python train.py --num_hidden_layers=14 --hidden_size=96 --num_attention_heads=3 --num_key_value_heads=3 --head_dim=32 --intermediate_size=384 --vocab_size=8192 --hidden_act="relu" --norm="layernorm" --norm_place="pre" --norm_eps=1e-05 --positions="learned" --qk_norm=true --attn_scale=0.177 --bias="none" --tie_word_embeddings=true --parallel_block=false --init="normal" --init_std_qkv=0.052 --init_std_o=0.0645 --init_std_up=0.0744 --init_std_down=0.0744 --optimizer="soap_variant" --learning_rate=0.0106 --weight_decay=0.0 --lr_head=0.00765 --max_grad_norm=2.0 --warmup_steps=135 --schedule="wsd" --decay_fraction=1.0 --decay_shape="linear" --final_lr_fraction=0.0 --batch_tokens=32768 --max_seq_len=1024 --doc_mask=true --z_loss=0.0001 --train_tokens=119200000 --max_steps=3638 --dataset="wikipedia_en"
Each number is 128 + 32 x the weight over its row's rms, rounded and kept within 0 to 255. Layers, rows and columns count from 0. Numbers have three digits each. The size before them is the row's rms in percent of the matrix's.

# down: layer 10 MLP down (transposed), 384x96, rms 0.0745, rows 265-333, columns 0-95
# up: layer 10 MLP up, 384x96, rms 0.0744, rows 266-334, columns 0-95
down265 130:151160222131097141154163097051094140064138160132154113147122103084089138086087137143158171098085142122159117099113162104125080149149220079107095109096137132152189140164076102097099130128162122135137078082120128146142098138162104140158144114135140135183140104173139127119155099105130085189
up266 099:098089114150090144134123068124109082155093149089119093109163195098123161086153066087122103080201115102147096121117086135110146149162103119115126160214118120137117085122109065115138107188092174123168087136085158114157112190133080131137155112129142144167126151173143076123147068107120157125
down266 106:143119158087126075110174143108101097080152103114115154074141120145143141163090198154137107138143147137093145114111153174132151102089092143129090122123120161071151164100104145106068125133152153174146136142188134186080189134183128115144122193151191093047164157121068154135126176137124166145
up267 108:122098064124132148156135116064154136140107063146142101125174121147129162122139122053149151161170114102123170119089137181156174173125090102115143107119164149121182168097105145082191169163118126158103109109147133129123068100133120130114084093110132137248135098135099140154108197120105142166
down267 117:164118091103197150093114069170146176164117109157138169141183079131105076083158142136088139123118112113164123159132136188107117178120146086154082101101147052156109125106171136121092099108062156148095142175119101122120134135099213146126084181161119145141128120089156148122163160159130090169
up268 089:065175122131116156112084197193162065124133097167164104132125135141092114094189145109165122093102134136095165114116096161117096080114092113122150146125086161154147119135107105137146125103167107118081144147195042119131056095133117062124135103122154121159137092165123138097107174106144054131
down268 087:115113161116083109137142137061220110106123133159120119103134141128138096120128118118116142125089133149092094144191082159120126035056137120081082132131062070159206105103120147154117197144113059094150110101136073122145116124147145107130127145135136128167142155089143149156133102158064123122
up269 098:132128117119110077100138122192124133131121122179124142115113107066116093123148135119083098072131117100118130121192183148140125097108105118081136157106165091155091143144074134141059173131143066119153140111036049144068091112117154110140065137105087114125157085109111084139175131160085104102
down269 095:157156086084108099133095146102152139108107100070174114130126097118142144131098075125159066158149108142101122149141117170114177100099131152096127090154206111108191124106157068156143164177112105113139112150156118123169144105105153089121151120144105117104086145111107125116136092204023091053
up270 099:124135084075068211163150080119131175108112126165130085144121160165090112104136161121123152130111117183155101070142102111121106106165128094122094166150146179131208098115146119090130151105156144123133097106059139165088083110113073125094091173144105072112132133084119131177124134052154097129
down270 094:100150228177134100095116161153121126149163124124130127102118122103172101148176101136089126092113050058101137114117137104141182188110122125129125156113135139088167138181153099158172148159104101109136093131209132095101165105036123131145180145149130122162107117157156164147119135115170124184
up271 116:099087063127104182182111112091124100162127101156110132079103125065119160077162133161112150133077080134111081109134118133127118080138103100096117137145083141153120152133114122160167134113062065155084056162091113107154112090124106114114114120158098112115071158064053150105167096076133145107
down271 122:129119196108105159126101072176230155145136070146165144093164154123134162126105075112148105108132112095191075114145096140128142039126178141116164162099118189096146147051129127124178135133117117135156143124108137077152108103081129117071111117112127131132107140071175115137106100129165124133
up272 102:177161124123094131193101104193057119118158176129094151121173118137146113127168152147124135120161058090140087126098160160083214144145090123111120124087111077157147108103071147150119146119088138097034150119149146115123126159146103084089119095118153125106156149071161093144158139075129116094
down272 110:105165147120155177060195105061107129083118117121188149133128139117109144178145126143179138099138135104174087138103152114127118141134142194131130149090091141124131084194085151094075128105098125037132115080151104105187154152149163174130161118145135158094160099136135117189097068118140141154
up273 092:091159112085130140195148082167154079164102090151121104092058125093124125144110082072135140114148068124098160114165116146160066045135150137152113125106140179172162140171061129144128172187085080114159145134098122151139117086133135147108137108153084130153085112100159119103132165145141179089
down273 105:103109133157091136097197093129126105140100102121178136153122117123067143158139089040135173140142124112091078152141142125193181086157125112155133125137155166210141114094127124153130122122098118130115096132183135077116111101090085178129144188116122139120071111041104123092074093154125161101
up274 098:101147139072111114165138146157139093181139078121098126116097153146080147153221191110138114062112125160177127124087072136156171164122121171112122132131157109160172188170168107128132097167176145100160131164120136125188109110172139124132157096196115186125122129100065129116139093127158141173
down274 108:086114135151163099127166124089144145102130116172138144129179125104109111156171142173148147168140096111148198137145161101175104136156136118140092125140118121125082109172152163157039174105095162137132076085160119153071130105128094133125141081153107158121160148184064227136129157177077133092
up275 093:098117133106140091044122145096126075125131128094083082082146135158151101126101121114101152158112107131085160105135131115087103060106109138149115121058154083074084099059170080100072132097120100073140104078074120101074129082112118169076109120137128115108172057153129127139095108117125115139
down275 082:119120136149078137143118074192180151105167146165145162169121097127113157100102059110095080114133098102164058096067119099135179124146164119092150087114049110162188143102088119138159097102136108156150179085189140131153101116110126080175176114104144125115137140132143091124141130082174103103
up276 096:150118117148126104129173061088105174123142099164159138126109132110074147098119117193114133142140130122147058133108179135171157140142129166101116102108127115165142134038125182157060098166138144090127105152123156088151104156084051125075175089180111054135142099130143095070147105118140130130
down276 101:135124101179113130187085128071141104109109116219107195118108104126132125086122109144108174126064097132168123124163164110137145142117171131128174172188184129107156155127095095109180131096187125148142096152093145160100165114096144105104119209167172108175165107108101112183114136132161119100
up277 104:116108067173118084144075047130134046138165101151097194100102120096105112118100084146108128196104128171123133118167128109101167137100138104120106147117091116174137110149139103106110203121113120169094128095115107156102131109120116119047176080187115133133084131110145154093132059169124134115
down277 107:135153152126123166101156098175128085139101121145101110097177113157094109125125124115134126078114124142142107127181102099065081210159123197098150137155105135146109075083106133101139141115099101139073174151100135106118139154086164172130149105122183161119135144135153057068106105025127132185
up278 103:137169070165156100118084124151081080138152129127175142118133110155115154081148162121087119105193072125174118171181147123166155067141122145167095109093107146082101138124077111123103071133129135168086152067109096089114090107102115155134107139050150132174167138149072169096130165098102127086
down278 110:100088125103103184132089117163100160114092083153071112116134093090125081117149160079129172108103113170112139124172050143096113171147171148073111097199077131118084153137117132176162167105142216106154147111139097134177149121120168113159140120152070143113167130147115115138140154171170081153
up279 102:111116106101122096105126126119099085118111130110116087142172125134145135124173077079093034123135118141182032101095153124078124107069111139115142113125113141120149171105060147079113156126155108104134166089157165150106110120079100111096115110120149090077133070075192191114086130129117092114
down279 097:111152124140140159096107123147107142165167173167123108086114110102160123123116178184152125158130147110132141160160173179076125141073190171176145088131104101148133104162066149093092156102148167162135117131087136110152105146217131106149086147134165119125131118208132067143179132136181057125
up280 104:112110111176159072115084154192137172118137137095061160121124155093124076138156065109163086085131154152142137095101147120106151055161149085150149118107159132138123113145165146088114124149165144083150095126169119099160056094178106129198147098120125115180076164158183153154160107127122094152
down280 113:128109101161115092127157086159159145092127053127157129086151068126072077094160151121166159090136168148114099086150146153058091086136133136177136098163165125046186106138087081164124147145138143097183088118125104140066112081132131120125095130072144164138134164103143078127156141150097099135
up281 102:069128146152100165102111050145083151100045087107116169144150107151086100179176108120115163113095141147119132120119144107121144123173095125115079096157143097191094160195073113101096133133136066129120119126081112161126154129128091147150115112118165129139149115136112145121138043088073162059
down281 106:114126105143155164137117099111155157058184179086099045126106142130140157049133157117123166080151135157107116164153120110157143109105077130079074164110155213112124126135159116115130194158117119132092113125123055111134124150109109167142107176143109164109102114109096153116115195135081188123
up282 096:143099174165126156149135109154092111081122077110125090159091088131138151160096097102092133095100147103119088093086121091159086100120065100066079161129105108104123123083128095088098131094159092129124156163126038056082145079098178138131114118099104110050103107120130110122065114145108110126
down282 074:180156080098148105153078131109170129141135137147221099071155144169145136136138145127161099137145183131158148147179144134127195090132104122167164120191142177203188131130136154126145099151117068063124102135122195171126131108159126127111191069141150116172113104138150143125115112092108121147
up283 103:162129085155136090167163128125115184123106106152093134120114109130127095106106057129126085129150137089143100123231167095113184077158117125199147121080117113147174096117139106167113143151150148180161059110124167126138047067129147185101140146129151159126135158145118163114109076126093090136
down283 103:163170183157153084136160134132116104138152092140161107173075151116153111126132135123092128106083159103155129091147162131094134129146136138063183113114159199116103122158069139125100142126178081150043136086172102202180108079170151109159131149135121107082139107120197117118103115063098149139
up284 102:169112144133106117110089095148111106091161085124200143173113128150160109160177041101096135147182120105113133138137201171139143147121155126101075153088087172162116196148105159108160160104154136125156150107142117135099098102133128069070182101121120129147147155077145079091139162144097198149
down284 105:110154128159142146140093190146157151099133134086092125135188106126129123095078116094139087121078112123102155086142124123162139101129075165187190112120129115132088103081109118175144074108096122074137095130174100127148189117098066172082166115078160131142146150111119240142152129163149106137
up285 108:178093108107173096157155138161119128184152081124145159098183144117115119146156121106123079148143145135079127103112153139034125141103110158159145205145125162144143154135159101103128054135169103169121091155164157170104157118061175124092114110119088176172087131133144092168146100070109163164
down285 113:133162166176101177134117132106139133124180169123106128122139116100142137128113165125165173094120171102166182108112144116180167075211089108115091131063156141141155123100170105122124199123134101113104126152114060161067085103098143177095188108096156142150124121180157154094091143142192134106
up286 092:118098091156115193136176091140152111076102139141081106127110167158097087173146074085138110220174160158142119088135120114179121160151181145178132170070100120098087129130151118102096092178174104124123103110092183120122094130122127085138109101142060159115117108161077117063130130119131149133
down286 093:171126194093133097058145138103111106102098144082122112129125061113160130089121155096137126083101124085162144135182112165073101137099122123143128080070135133153179161130147145135181168067132123072151129164111050179149120149112091120155076099085091114173101166120131151082170152120121103096
up287 104:152119091124129139110153097162102101085112174151115150086129127094176206127178099094161097123108053109081102164173081106090059111158107085160132136127114075113142127138090138150136054083153121109120111131121178145114104116107133139133116169124036167106155099070155159114141084138176135132
down287 107:182116111197132123096117189126159094163073114188155151155121166137154119121118177193095123115100094130124131083125120141166170172138112141082079176117113151122097115168127138139100087178133120092127128159096108101140218097086113163098165166170122169098107111116065169089170130151125128173
up288 096:126152126122145149085094129110130073167147169173134144111098089113092129155118051121035148133191177152115141096135064122106186112101065137117118101069070131128117115186143115092158129149146150179176146116123080130100067140149147133123112153108171084168172141104111170128159125094136104147
down288 100:153140091157135097133203132172139145068115159126143151118103146095132121123173110175121191111104090137132161128055145173153122147115064111173157135112114095107125142120117152118106100175150144144124105172193153156108197098212155127077187170101153146116121135151144074118102153150134081071
up289 104:153131138095098140154125151166185119101088080149141150099061115133097123130137158089147135101146119059134142083117073090182134137205113126106119115090137188112147124116115056153177113188121082142115096138100081115072109100140154072119112109142087107149093125122087067178143096110067153138
down289 115:167149137138114119114136122151122121083091143170146073132088132137132095135106134128185117160089144159114150202088123130142102112083090142094085131130131182101191153088111136046171095145174163150096161036097083112155132109180069103131154076135139116130136114164149102117133083154177092094
up290 102:171094116108133190171156104133088137149051134117141142168148125141108135114134088116119058089100141065147156164092109151133169117143132123185184142069137100174146089127132126147206128157180129187130107115143118087099134150093123177056120106118124092129094163109093086193156140114133149169
down290 108:165154090196199124153129146077146100122113200094095145111097130085139097106125165104152182151101132163197106154139077176171102106132166075083134135099107169165131127093091075175109106134173167098113150127150127173133123108068185141076077121102111101132092153109120128150109139160115139146
up291 090:110148086111121127138100089147169103053150103135100084097088117122131130124076171100148094109174164159124164106152090173152106125107132125096069098091159137124125045160093170149117130098100128073072132111132127178127151115139121114139134154095064161080085109109132125196174062185095105146
down291 083:153125125134084154086102067132069057109145127107169151154055090075120203072157080086150140166140065105148112132105125139154137098123156134089110111169141132105157170098204114142111120117127089153084126131134172075148143148108128147118110087108132149113130160103057095094108101099118166089
up292 101:114098117082097074159182092125146066126171105099171117100069097178078089137181113140073117129138157113135092116108080084154154121160098095084114090158151141224119101108120106116139160123143094143078148115092103114123130165140175122060161090157122149121178127116108125165162144166127143078
down292 108:099156103141109115132110111125202133181156141154171102059173145159096171177074122174093090196122142144096127104176149133112057083113129110128094116111137174101169155092135166138153170124153122140115102152187109193111162081172099149147120107148088095128076106129100076118156115127089162116
up293 095:127152122112164126092107071141118073086116171106138189077149163139075135096178065151099094096063110160079137128160092056142091102182151123050161132129165094152163122161103138138157105122126141095121139147211160153113112133139135093145133133121106120170099137077110166117139119071154100114
down293 092:165060079120176098143144113171113040149105114093100092102143135146121087155091124106151085118213101082116099077125057201089108134127142207110160155103111125139131089136108118123125112162146130136125120164181109087132132112100099092183181109087134108100130106169092104120146142115104127113
up294 088:077192165179129149151089167139116149157123125122113189126120177091087120149132101112142141125142132137115172131106113111123103117130149156186107141121183053106119083065145161169119169148193174103100119173093160143136067159135179129116112085102143100110155069072124115139058081103117126162
down294 085:099082077093069136125144134154160171114237142091151111195107158112135201092113148097170100109097087155112074121120116130153130095131146191118117145097112125155065133096128124103188140112126073144135114121116129117113107096178150117189184088136099140130079140182125137106149115146086133109
up295 112:087146146124088179166062091124136121144126132119147140124135178171050105106099134104122168122137099108138090118109151170155092111154102109131091139066113170207167136170129111121205099140165126176129144179149121084083123099132160171123146162202132156188107138158128087136163108076129125165
down295 132:198121156147102130107172132178120177119141075152130103177120090122179089097192055139167122095120102121129148081139106114118128158138125062108053214173142107093134105120114161129168106069153180124168139126168084096100130078104128124114144133139122181149137163154173134144148085121123135148
up296 103:155075123139144123195052122163115124146166162126079162096120106132148112150155097133079108172104138075106137147124107128133144179128117113153120098101149079116152105115100088139179108094147143159101138134109101126082094062140155065105166135153170144188100128115131097135148092085028190171
down296 120:166192075120090140103092119161110114174136117133141194107129119098082124178084092140070085171115121136108130070116134063171139146153090125111095089142057120145112064182155115110097175133104123184115134138116109154134105168101156196127153119132153201115155139069136146108126160146160130143
up297 100:143091130079096151082163083099089141057136062142093091133120122087081145101141105150073125139108131087093136091170149114090127109110108142179120098118107102130159116130137118085180137158110111122095149117101175111111098179137153101127227095154108107160138156140126160231180113109129097099
down297 097:135113156101140105110199177139126117189116104107131111109114085106169116119167087093163138171134141112130098146176174129124182109069110177151178088130116124059154136175107091147116128066150110145078110106107083133110132129190122086112165123199163115171157143066123084063143172122136146125
up298 098:109142093125109164104142129155132131091204116134107118092127082167087143112124075217133067122187142068091127153137113156085134167120122124094151126092175108139129164099152169096146109167123116097166150150123062167187126180132209106154116095132106159150119134158130087143156182115116121070
down298 086:153117165121119071084189129127065066200101149093126116109123124175152176148123164144136146143098114083109106081141153184138136149200085093149149116145175162148112136110175115096123156176165153132177134175129146136166156076067149121128146142132157103105128129086092112144114074173077175132
up299 097:115106153151184180149157116115071133089116105198113124076112106179188123182152138090159086163083094071121097080123062074147147141147107106109121139179158118085120125140131160098150115156130126135192117169142154151153083148147106112117089133152111127104117090105088122134165102086171055090
down299 091:142150060088066140102133080141133161181175125097143134176158119104071098059118154124084191102132132116127133132106163172129117128090145160123096098078103085109106133131140109086099150155133134151076133147128112085077118099102131125174143147094181113131115121146149134032185159156149202127
up300 111:075103121070110136096078151131135089181149176111130075092160148123120181135111132174100102080131139124140071157165111131126162135182165119109134094097089146088114175163134142125098148105162119149134139130137105144141118095109161129157199125149062181128190163069114119089175201109095172090
down300 100:146171134161088110122124157080135130118179167168110146144129183168122070134180163129122059127056100122098119075152144133109108126113120150136131116127143120160167117151052189151108105149128167102092175161139146090091118140072101144109114096151138096155110102154149069162066128058068117163
up301 091:150151072057084143164097115082118139147146093192175174112202189113129129138122135185147112165164124176136140126101082105126127136103137067138119103139220121141087106094145145142108166119129152129113158111129135199110149072111076123127162100192188131094093165134122124111107132113142105116
down301 087:127121139134129086144144134116153092151072102104125100086103083196122119154113185116141116157114169194118117080072098126088111174085119078140104067166130183114163120145086145104143128122083111177124134181134144114136133059098113131108122137052162108123150061105177090131120114179173078132
up302 127:187104075189106084140124092122106111156157096117112147094151163123112163092169125133072062106133167058190050081101133093121097127122184183169108149136153140198114102148096147142119136143133165154115068122063084113139184112140133145089122126080093144117115131138100140133156114137147117102
down302 114:142104168123017154143099157129085156163157160126108158119135185112101109122133090083130127074136102145145099144138146134156086131099139142107131115113161171100085156184106181124099053117107172105137129087134090113105139123198188152104133148107160068108135088105116123155147157113223129132
up303 094:139119070120139173127189133173098131158114161147130168089162144078142109114187169150156124117159119125147123090135118090157191107170124144163088128112200158122156149167094149120178135179157153152067156082151147131124147143171115110089104194145127068083095084130087194115130093115097116088
down303 091:093153126184105153153081162080152125125105157142114132129117112165136149077168118147145044098117086072132131137082089115111137140101102140146133134170067159135140149169132093109143127173116146067169196091138135143129111126102168095200107079129082114141161165106191070198121094137153145112
up304 109:196134117155164091108134089138178064154199144189138090099133159090155105160122129140117044141134103097073147117079146126179127132144122104102155116150153134086141144092068105126175114119089126171169142165097117102103106086156128116106113115155157149090156095100021105128146120102119152118
down304 112:052138107166174114150134154102104135101108080108139117125066135098099105133067073079118210125139153121111125091126126132114172148102160138109094112128203115078114058172135114120164151169119137136125109145120134175129133118142180152178113070140184119181117114099161093070128125130078080160
up305 097:190135084152043143169081148107096140107111112140110074133101099135100155089087118088088081068151097103148122097157156104118105129151175114122110167124113115135065116133098122100092082137137086061083081132118095096119160072116129162115169140126162103165071078157102151180122156177137122103
down305 092:119123194101133147147090157158096089105121148145129111026066140135112196100159137120131154154135129140113123144146135132150101099102170103159195160156166135150078117145160143116158098136161157157144126200149139107126093213133166153057058116118144158130112147115080100103074148154142114096
up306 110:165176129130064105112137103098128080091157133072156110126153120172129067122121108141162089139074051133150087121104140122160151101143097096123114103096077081174192095111120157128158139108079130140123135080133164118125073107087143095073123106079091115148149143146182116099141138085135162041
down306 105:089052136204120125058175117114190149149128123147117136118104123118061131052148097110120130165104144133110123129092078158084123165153121138138168130115155104139137200201097083092166167134140105131154126110189140118149125106148147165110149098150140110146113062113148115084162165162171093159
up307 093:102117103097088097085129095179166118122133160153100117191080153097109220185102127179139095196099168083105135114082119115124159064146129160158164107136110084148124059150122092119180138158126193134136085072132123127126109108153131116135125122108114110154149099107127108216156095135152118118
down307 089:114132206153104150069138097180146126109130136170145129132130171161113126117174155185075172106101100118169105110180188119110096110109158163123141151098155182111088181170160109103103100171102129153116156157112140162101158122183133117122097166169144146130120150068093149062174135053143167120
up308 106:165113102151148091137165171175060148114146125101125173149138223171131115131103120133168156132187105114107121086073130103120169139137113139108153157080153179136216174128162174145131153145190169193126155126148146144129091140132129165148139122167108133113146137098132145129133122044093190142
down308 118:161115189121138120171131105138176091178122105073183133125122084203079156110135125171117125074174176125082091147134140116121169127119077129189149155164148209134156129108150110102119206112142163141107111068131121141089134118114146076145151134156101087145160090198096122151140101115125103140
up309 094:171067097095113134142145150128100109097146085150097119102069105111121159120127146119072080149142152136163160085144146078107146104042142119140156138142145160081163123069083077147161106125153086144110144149051127059130184136108139131131079165117122135170138117101116143150133040095136187130
down309 085:097111076156085124147067133123114128153161099053137148113118151133138171129143135121098169122110220135107136105141097131123152129111084111114081187103146120132077116156194141136171091088121122170077062110154190105044097121164106178155110132126159156128133153105131194153145156158098104130
up310 101:125089119121161123061130118142133080154165102211130075156123142082112161125083089111093125121124084084123108136133163117135143140105079140125104140117205072128141156106101121124102102075118052134118120147080148130152098112104079159070112143110131118118160102128135075192166054064125096160
down310 100:139080179097114168120162110140113090087115128085108145094131083125113156108136116102098152173101187124132093119149125167125121087176046097096136142141156083141178119131094156098093121133116185126167137139165153199173065146064185078130082149108133175059159132116142159115105103146136149103
up311 095:124134164118152137133124072150118063082134073167093123123129175100133127070146136092162133095126194127172135070141163104082074113123178114111184138114140159124128132112153113077145111081093063109087118121163088093153081098112144102119137123120081172102121147144059074072126149112129108058
down311 094:115107152118147084107093139094124159132077175161130151191144144162213209143118127151135129130150121119124170112093078131087134094146119116136189157145079128127114122102144131159187160180171142130140133148149179107146151099102024132096177125124165062110100145146107107139137080163076143118
up312 110:097103123109114130142157225128114088069100115150186110095122195092148132101109086155181094046106128141064162095135084121142121116174145135122116142105161147214141164072099137093156172130164079158133140126107141158078153090127128107118123173106116173100099159127141127137153146114107166098
down312 115:125078133173143136157144160164080073110130135144144120115150106069115118130160120150108137131102156083090119155079212052152162129100147157123160163068114122152124128170144076141087081096082121146161166128103186070123137117148151124158124175121072081104122144121055111075146133157151120079
up313 108:117153108158064157142111127124110152141078132111118123191151141135161071117112076202167142126180183047151096095134085148171139115129149123113088169147121110211177099150140126132150089108137100131103079141133152090181130135155131196095118170147088150159110137139135076104202132116120135137
down313 111:100081088152162134133129151076152211119179073121157090142144128116131096135150095155133165087171175107077095152067129146166166051082156138152138093197122108157124066117110139091118101170125117143119158130127114116088136164153118140125086106119086151110118078098098098115160157130056151087
up314 096:099119113117089114144103123148099120170197145103127139082138146137055187119192138165152101069089102103127143154096145110149203103155093093179140146090111162128151159107126170145150075192129152126155171147137167095168120151172125139148107110098104147129137155189092108118156081076124202108
down314 093:135118138124137152094124153105190124096058100177103119114173141168133105183087104178116124111158105170146055100101066170170133131136118134141070096111123135159168166145084074093096050085115126064112129100085142120085105091118119086138096130143138064134113087136146132133080156114134109168
up315 096:090165163176111142136121099143136143113090093170121149121159149147132088147063092052104111139075155061132112102108085103071086107143148137055162123111174080137091087105145156073124119212156159159129150167082121102121138121144089127171108152129140148134135073107092113134122092154187156101
down315 090:144124091154106110190078145135146097179112073111171106114172125141167166086219119151120152119097118129143055180159185168086161091128139170128136125172123086086111107136080136082140160140076152088095113173090111127121143100140161168115166146095099118093105117155090120160158119169160088106
up316 099:049158076152134126085156108155146159094171153174093151159124127108132137131113130051126164146140139134120158114154144130165174135139164101104109059121095120148096167148156163115088111165101122092128110156106156150069151119089171138125139114141142074137168206136055159155128097209189139131
down316 086:110160191104103133133096145077101096183114102130075170103146102171129093173111145112186151086159106072120150093079122110120133093173159100131176094142160106152089155173144094165129107137116118035062164127123151113105191143138149094113134115128117109157112109149129158130111168122172172202
up317 095:115078123120151161111134123159133060078083123128132142090167101177114097153109117131160088104138101164227116135158122198127156153103132159141088104074156111131142104147089146130116134116126166157137135094091111135131129007067115158121083129092098170100122106157144148145155167164123188139
down317 100:174054086095116087125139114192070083089137105119099086146124125146133098146128055031166104139154084152154149160111116180169121145100064120126150090099114098145127146102090084125164140125114133129060131149112115118140123079074161144115172116124142154096123123151104187121131187112088126149
up318 100:089143105140134181142074070079137106174135196083109157073080152076048140153105138149113105171139157065164133104090121155027118100172129120090104134085112128115131150114126110122064119140112131140184105141133157109161119111143150101126114102160161145112115142122069124135068144161159155124
down318 094:082125137129174041089172196128159152100141157135112114127174139158191086196104105168140118127048126113127102134140161079166145128111120122176134093163089086123167130115094109121176093127105130085077109118142142126087119053140095123065097082143146092112106125139138160158144168093136148109
up319 094:155125150143100172070114079117138103166117149130128108138164130134142194160155134089119115122169127121045102139106157111103179142178157073090093120149179094129183161112111055103138142119150177128165105125111115091190106129156093209194156145124195096151116120122179158114106105144112130123
down319 096:169138124143207093146097096190113127122160066075114099149152110090147075114128075176180150101154097148183111129147099117126129151176094098182148151178115142126075116159123139083174095175130120111139175164113091089099104113126174109125120139176113077081153127152127124185142125113071087141
up320 101:121164091107107086175184103146149083107149115150095117127113117095121168087120141170110049119133075158161056133149131168124160099140124167113117122139121109079081131149171058101116108140091080070190109140071170107126108111130113182114155128155094146091087118099066080091098163153122112137
down320 089:055177163112181081116151098150097122081102089144084118100143133128136153149126114159130118145099097118115148170101147105139209181137094093157151163097170146180113174153140119165155111080156075145120102136157137180090083174075117121110186151129096135141089122128112132059168132151147200128
up321 092:145090092144101135128167163195148090122125189149136122103125080201159151157133134153064123087121147114107177102172184151076123123167092159133145080130123053159136140074080131145129089115117058125138123130134153137124085174115183094151155141104138095093153170091085150129117181141148174156
down321 090:207141092127158166131162160125165167127129158136145122171130083109114139182156170102182116138142106114112150131081106137192084121125138139167117178128129093125144162072170143134131116137125184166122129132085083105178151101150091204086095089080168070115177110109103096125108132141056135079
up322 107:167120108128119112163128089180127095102145139157109150151113113055153111171118155100147140171183161129141020148126142168099143099104137176156062072149106109111104105156109137134162145092155136150225101116114140111089087125167134146071076139147074147136155110116144116130172130114120183086
down322 113:103097128118162081101111095075079148175174140137129130153096124131037077150087185144090134081136126125090105099171164171124104101068129104059125123107121097143162098157127134076086146151092091129161158137138146122127085093149151169129122105132134073183134123189169056168130151111120135151
up323 098:136172144107131106166081135153092162112078120127127144126153075135113101145119060072063137104138139094102078136113115151118150112149113136125110126052160125102204154034059117152123094156077116162121108140116157099102154113157141107143083134149142104112084061099079143113134106075095110081
down323 102:147132136162117163151095158136094152116055066161109140123138109112102180141145118026112138174173142127113122097134126174124055156122128112098083092135111131166097144202133145149101118142126138145078083116133160079098110147140091117169159122138120169160121072189094141104157135107157046160
up324 096:085102157101145148177164124121146144136157084086113105120180141139157204188153101114138147121130139169179132159136173162164090097102149148099129157107120208125168145127158126115118181201126134103139175092123161109107153088071183152133181069128175145118106091139133168159184141128082105133
down324 114:145143130148139151112081162167124080113067129112137131115126135109139085047139127059086108130183163093081154187123118164099171172071166117162108122146136151142119138207142163199126104071158085121130104157163099109146115142181156107140131094144108134109121088123058098128144139149189107111
up325 096:148116109133193166114086103083171104120067117129152132101160115096199144172169096089102143099133145133128092145174053140142184098106099174124115137098102175153135092118135094117060154132105105139119105123046157144126101104170109157097098080124140128136186177116074144194126116102148107146
down325 093:088125140132131137175150153130135222140217162099114127175114137095094132127075153169153138135143140108091135157093164091117154164150087082122134164116127149104184170143163134118122121129121058154131161073142151108121119176103149189084167159102159187100117124100170134100173094158188162145
up326 110:140131136130093112137128104150118104073140187094113132116137150090088101083125101140200067155110102074136066098109092134105125176114097111082107050097110122133111200072167055154133132130114130164110108107121116085100110125077136106152129082145160109086181149099144118084131158069144157167
down326 115:126127067108161131115128082119103132166129103079139161133184159141137142127114123018117100172130088123121118149164116193137116135136117162131153071194136116155134152169095107144106097133115158095084144141133142134178124088170133100146127118065087039121130108171107102086080068116117148184
up327 112:190131112083054153134089095094162158143138096097095133155088165109119154137172166141092079121133052129141112145121100164139132123176137118081128121108180050108150110105158154107150181169164114089122069129096132109131146121131131117140092108151073183163151098108094141168063059120103107111
down327 110:105085094152151074144137169169135140139220220137053070144132155106100077138212062150131130063142119104161201160105143135152141126154114132145122122174104132104121138075088126143085096154103099142137100096151137168137131160108142147129133130117152105111151149119116115167111177121148117166
up328 104:183134165180164178111135111089138117069129102163188160099109128143089126162142103125102126158120169048090131142102072155168123126124116129083104096117055147134158132121092200197140080154100140151092108129131168109117125152096148087163192154158074118136131102119136088140131103101113067102
down328 091:088114051161138140125066127149068149140160079102122106155053136142151127150121065156098107077135123163157063121142162129104090121129095100165128095126152053095133080122137134105159155172130124085183144117102101093148074097125122089112177133114103138131092180176123091136145123106102057136
up329 105:093137171090135114117109093115121128130047164137126147107182134138165143129128062097116111124167179118208139060099148144134116099101121145108125137075160146142057133078090134104134096083212137143118119105120092112096124119101193114146132155171100133104072108119100082113095104059140102090
down329 105:136093078119145150112157164139157114145155165084152174116123163176130121142085107039115072182114143156138065157125134121103104092223067114098136133113176104095114166107146087116148103168120156139175120109107145150181142102095141135176139098152129124121168094090098122122147148205097103083
up330 099:105142096175177162105142144180088175124049092083108165141127124097097096117135125124135104136111131143178126056116118123133145097151119123200115090120133132086117121125070157053183070199162159159165088121103142066130107160097087126137125076139083151087112116099122093102142108125106107151
down330 107:108142111178125155102133142133107097174128104131164125140194156147125141113078072162138063149130189084135074143166113100157157157141043137116124129099137155166142136059118089081082200114135112123059110082101165148117140125136153129187089149115120111100151089136130142090099112077135185158
up331 097:120162131137159128136117092085128146147092112136103147194104167190106148106100133152089104069132086135054126086126162047133169148109088137112121083136184125147176092117149109111137155109088108088109096145148136082121082110137132137159175139175112189191118131119057134128085107081081091101
down331 083:132057118093136119117102105120126066082147151090088111108109094144101116178128105075144132139149201154210147159123136105063073119135135124148166175124182143105119162096104132109194172121151114102142122133066117109138073138094078138101097138112179134096200109140141144167151136110161116075
up332 096:073194121155139113146108116153171148181161094157097117090137145168106089104070134128143128155073171109136148139143138070123119120216159091205141157096063129059106115139121151116139130120166107069128105124089136112136146041079148145114135114133162154180094150130127108134077107112143158125
down332 088:111093118131117124093186182079120141110061151070185167096119125102131101154158132123139172185144144129162079152088066180141185148111148136129136159153125091217160119121123134137144187112123145138115213107116182145120137156177171141122149147119116120134161096088121076136175147140175109120
up333 099:190129120106144168139073154176106140120128089141151095079100073135154183149153085108079143105098136082194134103144119148154107148163170093051130117107138100123126115181106136135122104187166136071116091188177126121162126149115165099079166079177054176137092147127120113126135141112143116115
down333 093:081199123097120129203086178122119117112142111120099103128209151163134093165103112102159167119183131122147117078123173042118085161090078145157151151098151154111130116121111104186097145121129137119152151107137131109098083165073098146125192117134139138096156145118150184171164192111149102111
up334 102:101131128164106098136106113109130156114133183114212162126155156128125135110089112186091101114075105090127120149117132140092188132075156130081069100110141055124144134149078068179113131135171089178133109113078189071105137142138176080130154143146142074192153106104155093151146100129134141136